From a checkpoint of a small transformer trained on Wikipedia.
Size: 8 layers, MLP 512 SwiGLU, 6.69M parameters.
Training: a variant of SOAP for these matrices, 133M tokens, 2310 steps.
Each number is 50 + 12 x the weight over its row's rms, rounded and kept within 0 to 99. Layers, rows and columns count from 0. The size before them is the row's rms in percent of the matrix's.

# layer 4 attention value, 192x192, rms 0.0603, rows 5-63, columns 0-47
100:33 49 33 43 43 50 36 74 42 74 72 68 61 56 40 62 56 49 50 43 47 43 55 46 51 45 48 59 41 58 65 43 56 62 37 23 38 48 75 73 57 57 38 42 52 62 43 65
099:61 47 28 58 58 58 62 45 43 52 49 57 45 62 42 64 55 56 46 50 62 51 36 48 62 56 45 49 55 58 74 31 36 66 40 48 64 53 73 28 65 39 45 52 28 54 36 46
114:51 43 55 53 48 38 30 45 51 59 63 44 44 57 45 45 40 58 32 92 56 48 54 45 58 60 39 47 57 56 73 71 61 59 38 58 76 42 77 39 49 56 59 40 37 43 40 74
097:72 44 45 39 63 51 52 52 58 45 39 47 42 56 50 33 59 55 48 52 59 41 58 33 49 61 42 19 38 45 61 52 51 59 43 42 57 47 40 54 60 58 70 35 53 57 36 56
108:62 28 39 53 20 37 58 39 48 58 49 36 63 56 42 44 55 57 44 42 23 69 74 27 42 49 61 63 64 41 60 51 51 52 47 39 53 43 51 49 42 60 66 73 53 72 35 26
100:41 55 60 39 80 45 59 57 52 44 44 42 79 65 56 19 66 49 47 61 69 62 58 41 28 43 43 54 60 45 60 63 54 52 37 34 34 70 40 51 28 46 56 53 46 61 31 48
111:58 44 63 50 62 51 67 48 35 36 54 53 37 61 64 34 62 35 52 64 43 31 67 38 44 44 55 30 54 34 39 39 58 55 58 38 70 57 49 50 40 49 56 77 72 48 50 57
102:68 56 39 48 48 68 53 51 67 47 55 48 50 45 50 54 41 54 66 26 40 42 44 63 41 51 55 36 46 65 62 65 47 54 37 59 47 24 67 55 52 38 61 39 34 32 55 52
116:55 58 44 51 37 54 57 47 47 42 38 35 76 35 54 51 51 47 51 62 57 27 89 45 64 63 39 43 46 57 66 63 28 58 47 41 63 64 61 47 28 52 45 45 52 48 50 76
112:45 54 48 59 59 43 37 58 50 37 57 48 24 69 48 44 30 42 41 27 57 59 47 71 54 68 68 51 35 47 68 50 32 48 71 56 42 28 53 43 59 38 52 50 62 74 62 36
102:46 43 62 60 55 67 36 60 49 62 53 50 75 57 44 68 50 54 32 33 30 38 60 71 65 39 45 50 25 51 46 56 56 35 54 38 45 70 51 36 47 30 60 69 58 44 55 40
105:61 43 53 38 50 34 38 53 44 66 70 43 38 58 47 51 63 26 83 36 73 46 43 46 44 57 33 62 47 46 51 47 56 64 41 55 77 58 51 33 46 64 62 84 54 50 52 62
105:64 62 46 80 51 56 44 45 58 52 37 59 37 60 39 64 56 58 57 76 50 44 39 48 36 41 50 34 56 46 46 63 81 52 41 45 62 31 47 66 49 67 60 71 28 55 59 47
099:57 56 44 32 67 56 45 31 54 57 53 46 61 60 56 27 66 60 50 49 59 46 47 38 62 56 43 57 49 40 39 28 48 42 51 36 56 54 47 44 71 50 59 53 54 56 44 63
112:50 54 52 56 56 60 51 59 50 70 60 71 43 54 52 48 51 37 56 61 69 49 45 42 45 47 66 50 31 47 70 57 56 40 44 40 81 72 49 54 71 41 61 33 46 41 55 50
107:64 59 51 60 58 33 43 57 66 58 77 74 53 53 36 43 51 36 49 58 51 47 50 42 41 64 45 56 42 34 70 56 48 51 56 55 51 41 48 56 56 66 43 74 30 38 54 48
109:51 32 38 58 51 48 48 46 55 37 45 45 53 47 68 47 46 34 47 37 65 54 49 63 56 42 59 34 24 46 55 58 53 58 62 61 46 12 46 50 62 68 48 55 61 51 61 77
098:33 49 36 29 46 49 59 43 36 55 46 58 57 49 66 46 50 63 41 78 41 26 45 57 55 50 49 37 66 56 68 64 65 51 60 78 70 55 52 40 39 42 68 36 48 43 42 49
103:46 50 39 39 49 62 73 46 56 48 46 56 66 46 65 73 44 47 57 51 30 42 56 49 47 66 56 50 55 48 40 33 57 60 50 73 56 49 47 54 64 41 39 48 60 88 54 46
112:50 49 56 54 46 46 57 39 29 51 55 43 45 49 46 41 42 33 68 38 30 29 50 49 59 12 60 43 42 59 52 37 23 32 25 48 48 42 50 67 39 47 52 56 64 40 39 69
105:56 54 41 66 42 73 47 36 46 44 40 38 47 47 51 50 39 77 47 24 55 35 49 82 67 47 45 53 55 43 56 52 53 46 45 46 62 45 43 59 61 42 48 42 57 45 57 73
102:34 46 31 72 30 47 63 56 47 48 45 35 45 42 63 48 78 59 73 53 51 47 45 32 38 51 54 31 42 50 62 46 59 54 51 65 61 56 64 27 58 42 44 64 45 45 43 61
097:57 50 26 32 65 53 52 45 45 41 32 54 65 40 48 53 54 61 74 47 36 62 56 69 42 66 49 34 58 64 40 42 50 50 67 57 40 37 36 57 36 50 52 57 51 71 46 45
102:34 35 75 59 49 45 67 38 46 69 44 50 28 52 50 61 55 51 44 51 38 61 67 61 58 44 41 45 39 56 56 35 53 59 50 61 40 52 70 47 59 63 53 54 65 47 48 35
100:47 59 43 44 67 44 38 50 50 44 39 55 34 38 52 56 38 38 46 52 38 22 20 40 64 43 47 55 42 47 63 32 68 67 78 49 47 63 38 33 40 60 38 47 46 31 50 59
095:67 46 55 38 55 44 36 42 36 43 29 26 55 48 50 45 39 67 53 49 32 48 40 48 00 42 78 51 57 34 52 52 66 50 36 46 42 48 61 60 45 52 34 50 47 54 46 44
101:53 55 22 37 36 47 35 50 54 36 67 46 61 50 62 46 41 41 48 32 60 44 44 35 59 40 34 47 20 37 56 65 25 62 48 40 42 36 44 50 62 62 58 63 63 48 58 56
101:44 58 49 38 43 33 58 36 50 66 44 40 44 51 56 35 37 59 58 37 38 53 40 51 67 39 56 64 52 43 38 55 44 34 53 33 48 55 51 57 69 51 53 34 41 49 50 40
088:53 58 52 52 49 55 25 62 41 46 55 39 31 49 69 44 48 51 50 33 39 20 45 56 56 51 52 45 42 42 56 31 51 47 35 65 44 48 64 55 53 43 27 48 70 28 32 32
104:47 47 53 21 58 58 54 55 22 31 75 47 67 34 61 49 51 47 68 27 72 27 60 41 37 26 45 62 44 35 49 48 41 59 62 37 51 73 39 47 54 51 71 66 65 41 56 57
107:75 61 63 54 27 64 67 79 37 42 44 63 56 49 59 63 63 32 56 62 51 34 65 76 39 33 57 45 56 51 30 55 51 55 49 46 59 67 25 61 38 58 50 48 46 42 59 74
095:47 47 54 29 29 62 30 37 63 69 29 46 63 49 35 47 43 44 51 44 47 38 42 48 42 33 74 39 49 55 59 57 55 43 46 45 71 59 41 55 48 48 47 54 66 29 53 51
107:49 47 44 61 46 55 59 61 64 55 41 47 43 25 44 30 27 54 41 57 54 67 64 56 43 59 42 50 49 26 43 55 47 57 37 36 45 45 42 58 57 49 59 38 55 53 50 60
093:53 54 40 61 45 50 37 62 57 58 58 42 35 60 49 44 43 50 47 51 41 74 33 54 62 50 72 72 51 49 47 70 55 60 49 42 41 57 26 59 38 51 47 47 46 52 75 20
100:41 46 71 47 58 45 38 59 70 61 59 66 51 63 43 52 50 57 43 57 58 32 43 55 64 53 53 38 34 56 49 58 33 57 55 59 66 44 36 61 40 37 59 55 53 63 39 56
103:48 57 58 28 41 54 30 42 36 52 47 57 46 63 35 62 71 74 46 33 49 33 37 55 45 32 41 49 45 52 75 46 62 44 64 25 43 65 53 38 43 48 41 49 38 54 64 31
101:38 59 55 47 42 48 37 35 58 33 61 39 41 47 74 67 40 41 42 28 58 37 75 69 39 56 68 51 42 52 69 48 47 43 39 49 44 55 31 76 47 46 49 64 65 29 38 49
103:33 68 54 51 44 38 45 37 53 62 42 27 41 61 61 55 60 42 61 41 49 44 56 65 56 40 73 26 43 57 44 64 52 47 66 53 34 54 52 36 56 54 27 48 58 39 54 44
102:48 29 39 48 67 52 56 59 40 47 36 61 66 46 41 31 67 25 41 54 48 44 55 54 53 53 30 44 42 42 39 48 43 49 63 48 36 12 40 37 56 66 61 52 55 44 29 53
105:64 38 65 65 64 53 39 59 54 36 36 59 37 48 29 51 49 63 57 49 52 31 62 61 32 73 64 38 47 50 56 35 55 61 41 50 38 31 54 72 38 47 48 40 40 51 37 29
103:60 35 51 63 41 52 62 67 80 53 39 41 51 53 49 54 51 56 27 88 41 55 60 63 59 65 54 60 73 46 47 55 54 52 39 47 51 47 47 65 46 51 56 44 55 55 18 51
114:45 33 46 65 35 41 58 34 53 50 43 18 54 32 69 54 41 32 39 41 47 33 42 56 59 51 52 42 42 84 50 46 57 29 64 54 48 38 58 55 28 37 59 66 77 44 53 63
107:50 51 50 22 53 46 58 11 51 60 46 50 67 30 44 53 60 56 47 53 67 38 75 54 42 55 59 55 18 58 43 50 58 40 64 22 47 56 48 73 43 63 41 58 58 55 60 53
107:67 38 34 57 41 34 44 79 48 29 65 55 58 30 49 55 62 67 34 57 58 38 44 50 23 63 33 56 59 40 65 49 50 58 51 43 50 58 53 48 59 35 35 61 53 22 45 65
108:53 46 49 51 56 38 58 46 27 60 53 51 47 41 51 29 71 49 53 66 46 54 38 55 52 58 25 48 48 31 56 46 63 47 82 55 51 55 41 61 46 42 52 33 45 46 34 57
099:45 58 35 52 62 52 37 53 50 63 62 49 39 59 49 59 41 47 67 46 49 65 52 40 58 53 48 47 00 72 62 49 65 50 31 54 23 47 33 39 64 53 34 31 39 51 67 51
110:48 68 40 48 57 27 59 40 52 41 59 67 51 50 52 52 63 50 48 60 86 45 54 51 55 53 53 58 50 36 53 46 59 65 19 57 54 31 44 44 54 49 53 36 63 59 52 56
103:23 58 41 65 31 41 38 32 50 20 54 26 39 54 29 34 42 63 55 45 76 24 66 50 52 26 66 47 46 39 45 45 48 52 61 35 34 39 45 49 54 51 49 45 73 55 48 41
105:78 40 53 65 46 46 34 52 47 35 48 50 59 59 52 32 41 62 37 68 19 33 50 49 70 52 57 49 30 61 39 38 50 52 45 66 56 74 50 28 48 20 54 50 43 72 36 49
093:26 37 36 32 46 30 56 59 39 55 53 43 49 65 37 41 61 54 42 63 58 56 51 40 33 47 71 34 52 53 59 54 60 39 77 31 44 57 52 35 27 71 43 61 40 49 61 26
102:45 57 55 48 30 51 51 49 49 51 37 48 70 42 39 36 53 48 46 67 40 59 53 50 35 51 64 51 70 54 32 61 39 59 59 62 36 43 59 38 57 52 55 46 31 54 46 44
095:59 51 44 71 38 69 54 35 59 67 30 46 60 52 57 65 54 46 23 46 53 55 48 45 54 49 46 63 32 47 72 63 37 55 53 40 39 48 65 30 63 60 51 54 46 44 59 60
096:40 53 55 40 44 41 53 46 53 31 53 59 42 57 54 50 64 35 41 36 44 77 30 46 51 41 51 44 65 75 65 62 41 28 70 69 24 49 48 55 45 41 35 47 44 58 68 45
107:60 55 45 49 42 68 65 53 40 65 39 49 54 08 51 34 70 63 51 53 74 60 65 36 60 60 59 64 53 66 50 49 38 31 63 64 47 72 13 56 35 42 33 76 64 70 57 60
108:48 36 53 47 40 46 26 54 43 79 59 54 41 48 45 49 48 23 51 38 66 53 39 62 50 40 27 58 56 46 66 59 63 60 41 54 55 36 55 69 40 57 57 41 39 52 46 39
095:58 60 70 45 72 67 37 42 55 49 70 61 54 58 30 54 62 62 37 34 33 38 82 43 68 63 54 56 25 42 49 70 51 69 76 47 37 67 48 41 49 51 42 53 51 71 56 64
088:36 48 38 62 41 46 44 53 72 48 68 27 40 67 55 48 50 33 40 60 55 50 42 33 48 41 53 56 55 47 55 55 48 44 52 51 33 38 59 31 43 45 33 52 53 43 37 42
100:59 59 49 56 47 59 45 46 78 35 48 62 55 56 62 28 67 40 52 58 42 46 47 69 42 55 56 72 57 58 54 72 77 28 42 45 57 57 36 43 58 39 41 69 58 53 57 25
091:50 73 58 54 74 45 38 32 53 35 55 56 51 61 49 34 21 76 59 40 64 58 58 43 57 53 55 42 39 59 40 52 49 53 37 49 52 57 56 53 35 58 45 75 49 62 40 37
# layer 4 attention output (transposed), 192x192, rms 0.0778, rows 5-63, columns 0-47
104:58 40 40 52 33 42 29 40 32 47 54 52 44 44 33 49 60 57 36 37 45 52 57 47 50 37 68 43 26 25 40 63 60 57 53 28 30 29 37 51 55 35 42 46 54 79 44 76
103:55 33 64 66 39 48 36 63 46 65 47 42 52 92 38 52 45 49 66 35 52 46 41 64 43 62 51 57 68 43 47 60 54 78 44 42 56 62 51 40 35 58 27 68 33 47 46 52
106:31 57 68 62 28 34 26 71 42 64 51 56 43 52 59 56 51 48 46 58 55 78 63 63 67 65 40 70 48 46 70 41 47 56 47 33 37 34 62 49 56 38 52 56 71 67 36 29
105:64 52 59 74 54 40 40 58 46 54 32 48 54 57 59 52 65 55 47 44 41 47 52 48 39 49 58 33 43 37 53 43 50 53 46 44 56 60 54 57 39 62 57 40 47 46 56 53
102:62 42 65 60 39 42 39 51 46 57 61 43 57 27 50 55 50 60 36 51 42 35 49 42 67 34 42 68 44 46 69 42 54 45 53 65 41 65 49 56 40 42 49 56 53 35 48 37
100:54 50 33 39 62 42 49 61 39 43 81 67 75 57 30 44 70 45 55 43 48 47 66 61 42 54 26 40 49 37 37 75 72 56 66 83 16 55 45 46 25 57 41 57 46 55 57 36
106:30 57 39 60 46 79 45 39 45 54 29 44 55 48 63 46 77 46 41 43 22 39 68 44 48 63 52 57 42 40 23 42 55 43 42 37 38 39 47 58 34 48 52 52 59 56 54 46
103:71 35 43 31 68 66 22 50 59 38 42 42 38 54 56 40 47 50 73 37 44 46 33 38 59 43 36 63 70 54 46 56 52 54 48 42 54 53 41 65 50 32 59 71 50 36 42 32
118:48 43 57 67 50 25 44 42 51 68 48 32 62 38 60 33 58 67 65 50 37 23 40 57 36 58 46 53 59 26 48 58 54 66 41 44 67 45 58 55 28 55 50 33 48 63 58 38
111:49 36 31 52 59 71 46 50 45 48 70 53 37 66 33 52 46 61 35 43 76 47 40 64 44 47 67 58 37 52 38 46 63 60 74 46 37 67 38 64 57 40 80 61 52 55 72 52
104:42 49 58 77 43 56 60 37 63 42 44 73 54 72 54 68 55 24 53 57 45 40 49 50 70 55 48 38 37 55 47 61 58 41 33 49 64 63 47 54 64 50 48 41 51 58 48 35
101:66 62 56 47 46 44 47 48 55 58 61 52 62 40 56 29 77 61 65 60 66 52 44 51 60 46 57 58 54 48 43 41 58 33 52 61 83 60 29 41 43 62 41 40 52 50 66 68
106:33 72 47 60 47 41 48 47 65 62 37 62 50 73 57 51 54 81 39 49 45 58 43 54 53 46 56 40 57 50 60 39 45 48 22 59 29 42 78 73 50 47 48 32 41 56 60 49
097:42 49 48 44 68 41 35 33 60 46 38 52 64 62 56 35 57 63 46 55 31 53 55 54 30 55 42 46 28 39 41 52 62 64 62 50 72 52 32 51 72 57 63 58 36 37 77 42
108:52 52 34 34 58 73 37 65 18 63 26 57 49 59 47 41 60 48 62 62 39 49 26 53 40 70 41 49 26 42 50 78 54 57 45 49 57 57 52 36 42 52 86 53 76 40 47 50
114:61 48 55 38 37 35 24 69 53 41 55 73 59 60 46 51 64 56 37 51 44 63 60 43 76 60 46 47 30 68 45 58 53 24 50 46 58 52 43 62 40 50 38 60 70 49 49 59
113:64 45 46 73 49 40 67 31 64 53 56 66 56 36 63 40 29 43 41 70 85 55 40 35 43 53 46 81 46 53 60 72 37 52 48 31 67 50 41 64 76 48 71 63 44 56 48 44
097:57 57 43 64 55 34 36 56 55 57 30 57 43 30 54 32 50 34 56 64 43 34 41 50 40 29 55 28 46 49 66 76 70 55 51 43 51 63 41 52 45 42 34 66 50 31 72 31
099:65 44 42 60 32 61 65 26 62 42 75 59 40 42 39 62 57 48 41 46 38 37 56 59 52 37 45 64 53 34 52 46 58 42 70 45 48 45 59 67 74 52 45 48 48 49 38 60
106:52 37 57 29 36 45 53 57 53 21 45 29 47 43 47 52 70 43 68 36 67 17 61 39 60 55 44 45 35 47 44 26 34 57 45 51 56 47 46 63 36 61 63 33 59 45 67 59
105:48 45 59 62 67 56 36 38 52 41 52 71 48 70 35 64 52 68 61 29 37 57 43 60 48 48 44 41 62 65 40 41 53 76 11 59 65 49 44 50 52 42 56 48 50 68 31 52
099:56 50 48 79 65 42 44 53 36 66 71 31 69 48 40 58 61 47 65 50 75 71 54 40 46 34 49 54 26 37 45 38 62 25 35 34 44 61 34 51 49 64 52 53 53 42 69 53
103:62 37 59 53 57 33 48 25 54 41 41 50 33 58 53 57 59 58 48 60 51 45 58 75 45 25 46 48 64 64 45 67 62 37 55 62 54 81 54 64 43 50 23 45 43 63 57 63
106:45 60 60 52 60 46 65 56 49 66 47 49 40 71 29 60 47 37 54 65 48 56 41 57 54 55 36 69 37 49 24 41 33 59 56 53 31 54 62 30 61 69 70 59 56 33 46 40
103:31 55 33 35 61 53 53 31 60 55 58 68 60 33 45 60 25 57 43 56 33 62 39 56 35 58 60 51 49 50 50 50 39 52 54 24 67 37 61 79 49 55 47 41 57 50 73 63
097:52 33 83 44 32 71 46 59 49 60 55 53 68 38 49 49 47 61 45 53 37 45 61 59 62 62 47 53 51 44 45 22 44 44 49 73 56 40 51 67 61 63 46 51 60 73 47 39
100:61 46 21 46 52 48 23 66 55 40 56 46 67 58 45 59 65 50 77 35 39 38 50 50 51 28 51 63 31 40 43 57 50 41 21 52 50 59 28 44 53 25 69 47 47 63 54 51
095:48 43 70 49 46 64 31 32 45 27 36 52 65 31 43 46 61 52 54 45 31 53 62 68 59 50 43 55 68 50 44 75 36 52 54 45 35 53 53 40 56 32 39 45 35 32 48 57
094:40 56 60 31 25 51 55 51 37 46 18 50 58 65 61 49 42 51 62 55 39 37 50 35 39 44 62 58 26 51 40 47 58 64 51 61 49 41 52 58 58 36 43 30 62 48 44 46
106:58 65 44 54 42 59 51 47 64 38 23 42 53 55 70 52 58 59 62 16 70 44 35 37 68 42 56 59 41 59 78 40 48 51 70 50 63 64 41 29 52 32 46 42 50 39 64 42
105:59 70 45 43 10 67 60 62 52 50 44 71 58 27 71 49 56 37 53 30 47 33 29 58 60 57 44 30 55 42 41 46 53 64 54 41 32 47 41 51 55 51 43 36 45 36 52 59
102:70 69 38 35 44 72 42 54 59 53 53 41 67 48 56 55 46 79 42 62 48 53 53 49 54 48 88 52 37 48 52 38 47 65 58 57 79 63 53 57 51 63 14 55 46 41 55 44
109:53 54 71 52 57 38 33 57 58 61 26 58 41 43 62 48 29 58 58 33 48 47 64 31 37 38 37 47 36 45 52 50 41 64 33 40 12 39 44 37 62 37 52 41 57 42 38 66
100:40 45 56 65 53 47 50 58 59 52 70 48 54 57 42 71 31 66 35 62 63 63 53 63 71 51 65 68 30 44 52 64 53 72 47 39 33 54 38 52 44 47 45 37 39 80 52 55
098:56 38 48 58 64 52 76 46 41 57 40 53 46 75 45 44 56 82 28 40 53 55 79 56 43 44 76 31 54 62 49 54 51 29 48 52 44 56 26 45 52 34 72 28 65 58 60 52
101:51 49 47 25 50 61 51 45 50 60 62 54 54 73 31 68 64 46 57 30 64 45 41 74 43 42 40 61 61 64 55 34 50 48 54 66 57 53 33 34 63 47 53 65 41 59 52 52
104:39 67 46 49 25 47 54 26 52 22 45 45 39 46 71 51 28 62 43 30 50 47 70 43 40 46 52 40 46 46 61 37 60 42 55 61 48 48 37 50 47 39 50 73 64 53 42 38
103:56 51 51 63 44 50 52 48 59 35 66 29 63 35 42 47 47 48 65 82 57 29 47 60 52 70 36 48 43 57 48 46 67 57 60 56 26 59 47 27 65 60 35 40 62 51 42 43
102:43 48 32 61 44 27 42 64 47 57 27 45 37 32 64 46 37 48 53 63 49 20 33 42 51 50 33 41 57 61 47 69 38 57 15 46 50 53 50 53 59 47 61 54 44 51 59 58
105:59 51 59 45 39 67 52 69 43 54 46 58 33 56 37 50 57 70 38 46 67 46 45 52 39 66 74 26 40 63 41 37 55 62 57 36 54 26 65 80 58 59 40 68 56 56 30 42
110:50 36 45 51 22 52 42 60 38 57 42 38 54 44 53 54 47 72 28 44 76 47 52 53 55 42 58 39 49 37 50 55 55 53 43 51 32 19 52 46 38 54 37 51 51 49 34 63
111:56 34 65 58 57 54 69 55 60 31 59 46 52 35 60 68 49 72 53 58 52 42 57 50 65 32 48 56 43 60 60 27 46 31 43 50 65 58 55 84 53 49 82 61 73 26 62 42
109:38 60 33 52 44 49 60 46 48 50 68 47 37 31 52 78 60 47 52 56 59 33 46 31 55 53 56 19 23 55 33 35 55 57 57 46 50 48 27 25 66 46 48 63 42 29 29 55
107:41 43 43 75 22 39 50 53 55 41 29 57 64 49 57 40 59 63 53 37 33 43 45 57 48 66 48 53 57 44 57 37 39 32 47 41 68 40 57 48 57 48 42 57 62 49 32 41
109:77 54 59 59 60 37 42 48 44 64 33 53 38 43 44 49 51 46 42 36 46 65 59 48 16 74 48 38 57 56 48 46 52 50 51 55 53 58 66 46 44 45 56 60 65 42 44 34
101:40 58 50 48 64 45 50 68 39 42 56 55 59 71 28 59 51 50 74 43 54 35 43 44 58 53 38 51 41 84 58 37 69 58 50 68 37 50 44 37 55 45 49 43 49 44 68 50
110:51 49 60 58 43 46 56 46 45 47 57 68 41 52 49 47 54 55 41 36 43 48 53 75 24 45 55 33 35 59 50 86 54 56 56 45 52 59 49 28 55 73 27 47 65 44 59 45
102:38 49 34 65 63 57 48 28 54 39 64 32 37 39 44 50 33 55 26 48 52 59 56 62 53 56 74 75 37 65 47 63 71 38 75 49 46 41 43 61 49 44 49 43 78 58 51 56
107:43 35 72 51 44 55 33 67 35 52 32 59 50 34 55 41 31 48 38 64 26 45 61 61 50 43 34 43 61 45 38 49 61 45 57 54 60 42 46 55 45 35 40 35 47 67 52 28
097:32 41 56 56 45 31 66 37 69 62 56 28 65 55 54 54 28 47 63 56 35 43 49 65 47 65 68 60 41 65 74 72 25 56 57 45 47 63 40 41 56 68 40 57 49 63 53 41
105:52 50 64 43 48 57 39 35 36 60 37 43 65 64 41 51 56 50 40 56 59 33 58 34 60 43 50 45 80 45 41 68 52 71 50 46 43 38 60 46 47 32 52 44 42 47 54 32
095:70 56 45 52 53 28 40 60 60 50 45 38 55 45 63 46 52 64 42 44 51 59 30 40 49 61 46 73 37 42 44 64 49 31 38 44 31 52 63 53 59 41 82 61 58 55 40 59
100:61 44 54 33 51 50 39 52 31 35 53 66 79 45 48 50 41 50 64 34 43 71 47 55 70 56 37 53 67 37 42 78 47 55 55 38 38 52 67 32 56 81 75 64 59 60 61 42
113:57 59 44 60 62 46 56 46 39 37 64 50 73 35 44 34 70 59 38 54 59 39 41 47 28 57 46 44 53 40 40 46 65 34 29 25 48 66 42 52 59 42 37 63 56 55 47 66
108:53 47 35 49 45 51 22 51 53 53 52 52 43 49 38 48 34 53 30 52 37 58 47 44 60 56 48 58 39 49 45 58 47 39 54 51 37 41 56 49 47 49 71 56 56 53 53 66
095:53 61 62 52 34 48 49 54 63 17 46 46 64 59 61 33 52 44 35 30 31 54 37 77 66 50 42 54 43 55 56 53 46 66 83 49 49 52 75 59 65 45 67 48 61 52 59 58
091:47 42 48 55 48 44 61 63 57 51 69 24 71 53 35 77 35 59 47 81 51 66 62 59 53 68 47 60 42 37 63 48 53 26 50 51 40 50 49 44 44 63 49 62 33 65 43 50
103:41 52 51 51 44 83 62 38 49 55 50 44 50 63 42 43 42 36 28 64 46 36 22 50 61 31 38 46 43 59 37 61 37 54 54 44 44 51 48 38 29 48 09 59 39 72 39 59
091:43 52 53 54 56 39 54 33 59 52 72 34 34 67 46 53 59 53 35 55 57 72 63 46 71 64 41 46 51 55 41 48 49 32 31 68 56 55 52 60 38 39 51 62 59 60 45 57
# layer 4 attention query, 192x192, rms 0.0637, rows 64-77, columns 0-47
100:46 68 51 53 60 48 80 49 66 46 54 48 50 44 36 34 32 59 64 51 49 39 46 56 48 22 65 39 52 55 61 37 34 68 59 47 45 53 53 54 35 44 34 63 47 24 77 55
109:49 60 57 46 64 51 36 45 44 73 55 49 57 42 65 65 53 66 48 48 41 35 37 50 27 53 46 42 42 47 45 40 60 63 34 47 42 49 50 51 63 53 64 40 41 36 32 59
094:49 54 78 48 40 68 52 47 41 58 61 32 39 55 55 74 45 46 67 49 49 52 39 42 38 75 36 51 43 43 42 57 33 46 35 71 56 62 70 70 60 66 60 57 25 54 63 52
094:35 23 64 48 43 50 49 42 60 57 38 39 57 57 47 61 41 51 58 40 52 63 56 66 59 71 42 54 59 57 33 44 30 45 52 52 52 58 33 62 51 44 44 47 39 50 60 63
093:61 67 44 46 39 52 67 54 34 68 67 76 55 63 59 56 55 43 43 54 49 40 52 56 46 51 51 47 30 43 34 46 68 65 60 55 58 37 50 57 50 63 46 47 63 33 37 34
081:39 63 42 70 46 47 64 69 53 51 46 47 59 63 34 38 50 53 40 30 44 42 51 49 25 47 45 70 40 42 85 54 42 52 49 51 35 56 56 53 47 34 57 52 60 49 34 32
089:52 51 45 38 72 38 63 54 44 24 54 37 37 42 41 39 44 75 36 56 39 42 54 46 58 37 33 41 64 61 65 48 59 45 64 29 37 64 71 38 38 40 49 47 42 39 58 52
094:61 56 53 59 23 58 46 29 66 74 56 61 74 39 45 46 57 49 44 53 48 71 64 65 53 71 56 43 33 57 66 42 49 37 55 47 49 35 64 50 57 54 50 52 53 32 50 45
092:46 36 31 52 47 41 49 37 56 32 31 46 44 36 80 34 39 56 36 41 44 43 45 55 46 64 40 20 70 54 45 66 44 49 49 64 53 46 66 55 74 58 65 40 44 78 40 45
099:53 50 43 35 54 64 48 45 58 62 42 50 28 41 51 67 46 41 69 31 31 51 44 57 61 51 85 28 75 67 42 28 41 55 48 27 35 48 45 37 40 57 52 58 45 58 60 50
095:52 84 30 45 39 48 81 69 79 36 51 50 30 38 37 45 41 47 53 48 44 48 43 56 53 49 63 47 78 42 63 47 40 62 46 50 56 56 53 50 51 66 50 27 68 49 55 46
097:59 45 65 57 40 56 46 33 51 54 53 44 45 57 63 22 56 52 37 78 56 47 55 50 33 59 54 55 52 70 47 52 46 39 62 35 31 56 32 47 46 60 57 54 60 44 55 57
103:49 35 35 53 50 61 54 69 46 41 49 64 55 39 39 40 58 61 46 35 16 42 32 64 58 52 60 53 44 29 35 51 65 50 51 61 47 55 36 53 40 59 49 42 86 42 53 51
093:40 47 44 49 56 53 58 60 55 36 63 43 51 73 30 39 36 48 32 46 45 37 47 47 80 55 69 21 67 34 56 49 48 38 57 48 79 50 52 63 45 65 46 46 54 59 45 44
# layer 4 attention key, 192x192, rms 0.0664, rows 64-76, columns 0-47
092:51 41 32 53 48 70 41 34 36 72 58 49 44 53 75 56 56 58 51 39 77 72 57 50 39 73 52 73 44 35 50 59 77 27 53 52 36 49 62 40 55 33 88 39 56 58 34 56
096:45 51 77 72 51 54 58 38 64 38 35 39 28 47 42 57 38 45 53 49 69 54 49 67 47 42 75 46 56 57 67 60 61 50 50 49 50 49 35 32 54 45 16 52 65 68 60 38
090:48 46 57 58 67 42 55 56 66 51 42 59 52 63 51 74 31 47 43 22 52 24 41 45 65 44 73 43 34 51 38 70 65 55 56 40 47 46 67 34 42 39 59 38 47 58 44 71
106:55 46 59 56 36 51 49 45 51 63 62 59 61 47 59 41 50 34 52 48 42 51 52 34 37 52 59 52 36 41 58 46 54 50 50 52 40 53 42 41 58 72 88 41 60 36 60 60
112:43 40 57 43 62 40 66 57 54 67 46 34 51 47 43 49 41 52 59 42 57 29 44 54 56 55 66 59 58 43 63 62 24 69 74 49 65 44 58 44 44 49 06 26 59 47 60 53
091:34 47 60 46 35 40 65 47 38 57 68 48 37 45 51 52 70 43 77 48 47 73 71 36 47 44 67 54 53 52 37 43 54 49 18 51 48 59 50 47 43 41 51 31 60 73 76 61
098:61 69 45 41 59 33 58 50 77 70 68 61 58 59 46 47 69 55 36 39 55 60 49 59 71 74 56 43 44 55 43 49 59 86 64 60 49 59 56 30 44 44 78 48 53 42 57 54
091:42 52 73 70 66 64 26 48 60 72 54 53 48 52 76 60 42 66 64 74 73 69 67 43 55 43 63 59 33 55 50 71 40 33 58 52 61 47 69 32 43 37 53 66 36 45 36 63
101:63 62 55 24 65 38 49 38 50 78 44 57 38 55 32 64 41 51 60 62 56 49 37 40 61 40 29 37 60 39 48 42 31 46 45 76 39 64 49 46 62 71 42 64 59 65 53 54
101:60 69 44 48 69 47 54 56 29 51 54 75 59 24 27 65 54 55 65 46 56 55 60 55 58 58 41 28 62 40 41 54 57 69 55 72 61 58 46 59 33 44 50 65 48 53 58 60
093:58 62 40 62 28 47 51 48 51 67 56 21 53 45 48 55 67 58 61 41 37 26 45 67 44 47 47 55 57 57 57 41 32 58 33 50 50 50 62 37 36 31 36 50 37 47 58 40
104:42 40 60 42 46 50 51 57 42 52 24 53 53 51 60 53 39 56 58 39 53 43 39 49 76 48 75 40 48 43 44 50 53 53 41 40 77 55 40 67 55 34 41 58 52 53 45 58
097:68 56 40 54 52 53 49 48 55 60 51 44 48 41 41 48 43 45 65 63 61 48 17 69 65 61 51 52 47 64 43 41 43 66 52 29 55 59 63 46 48 74 52 48 56 33 36 50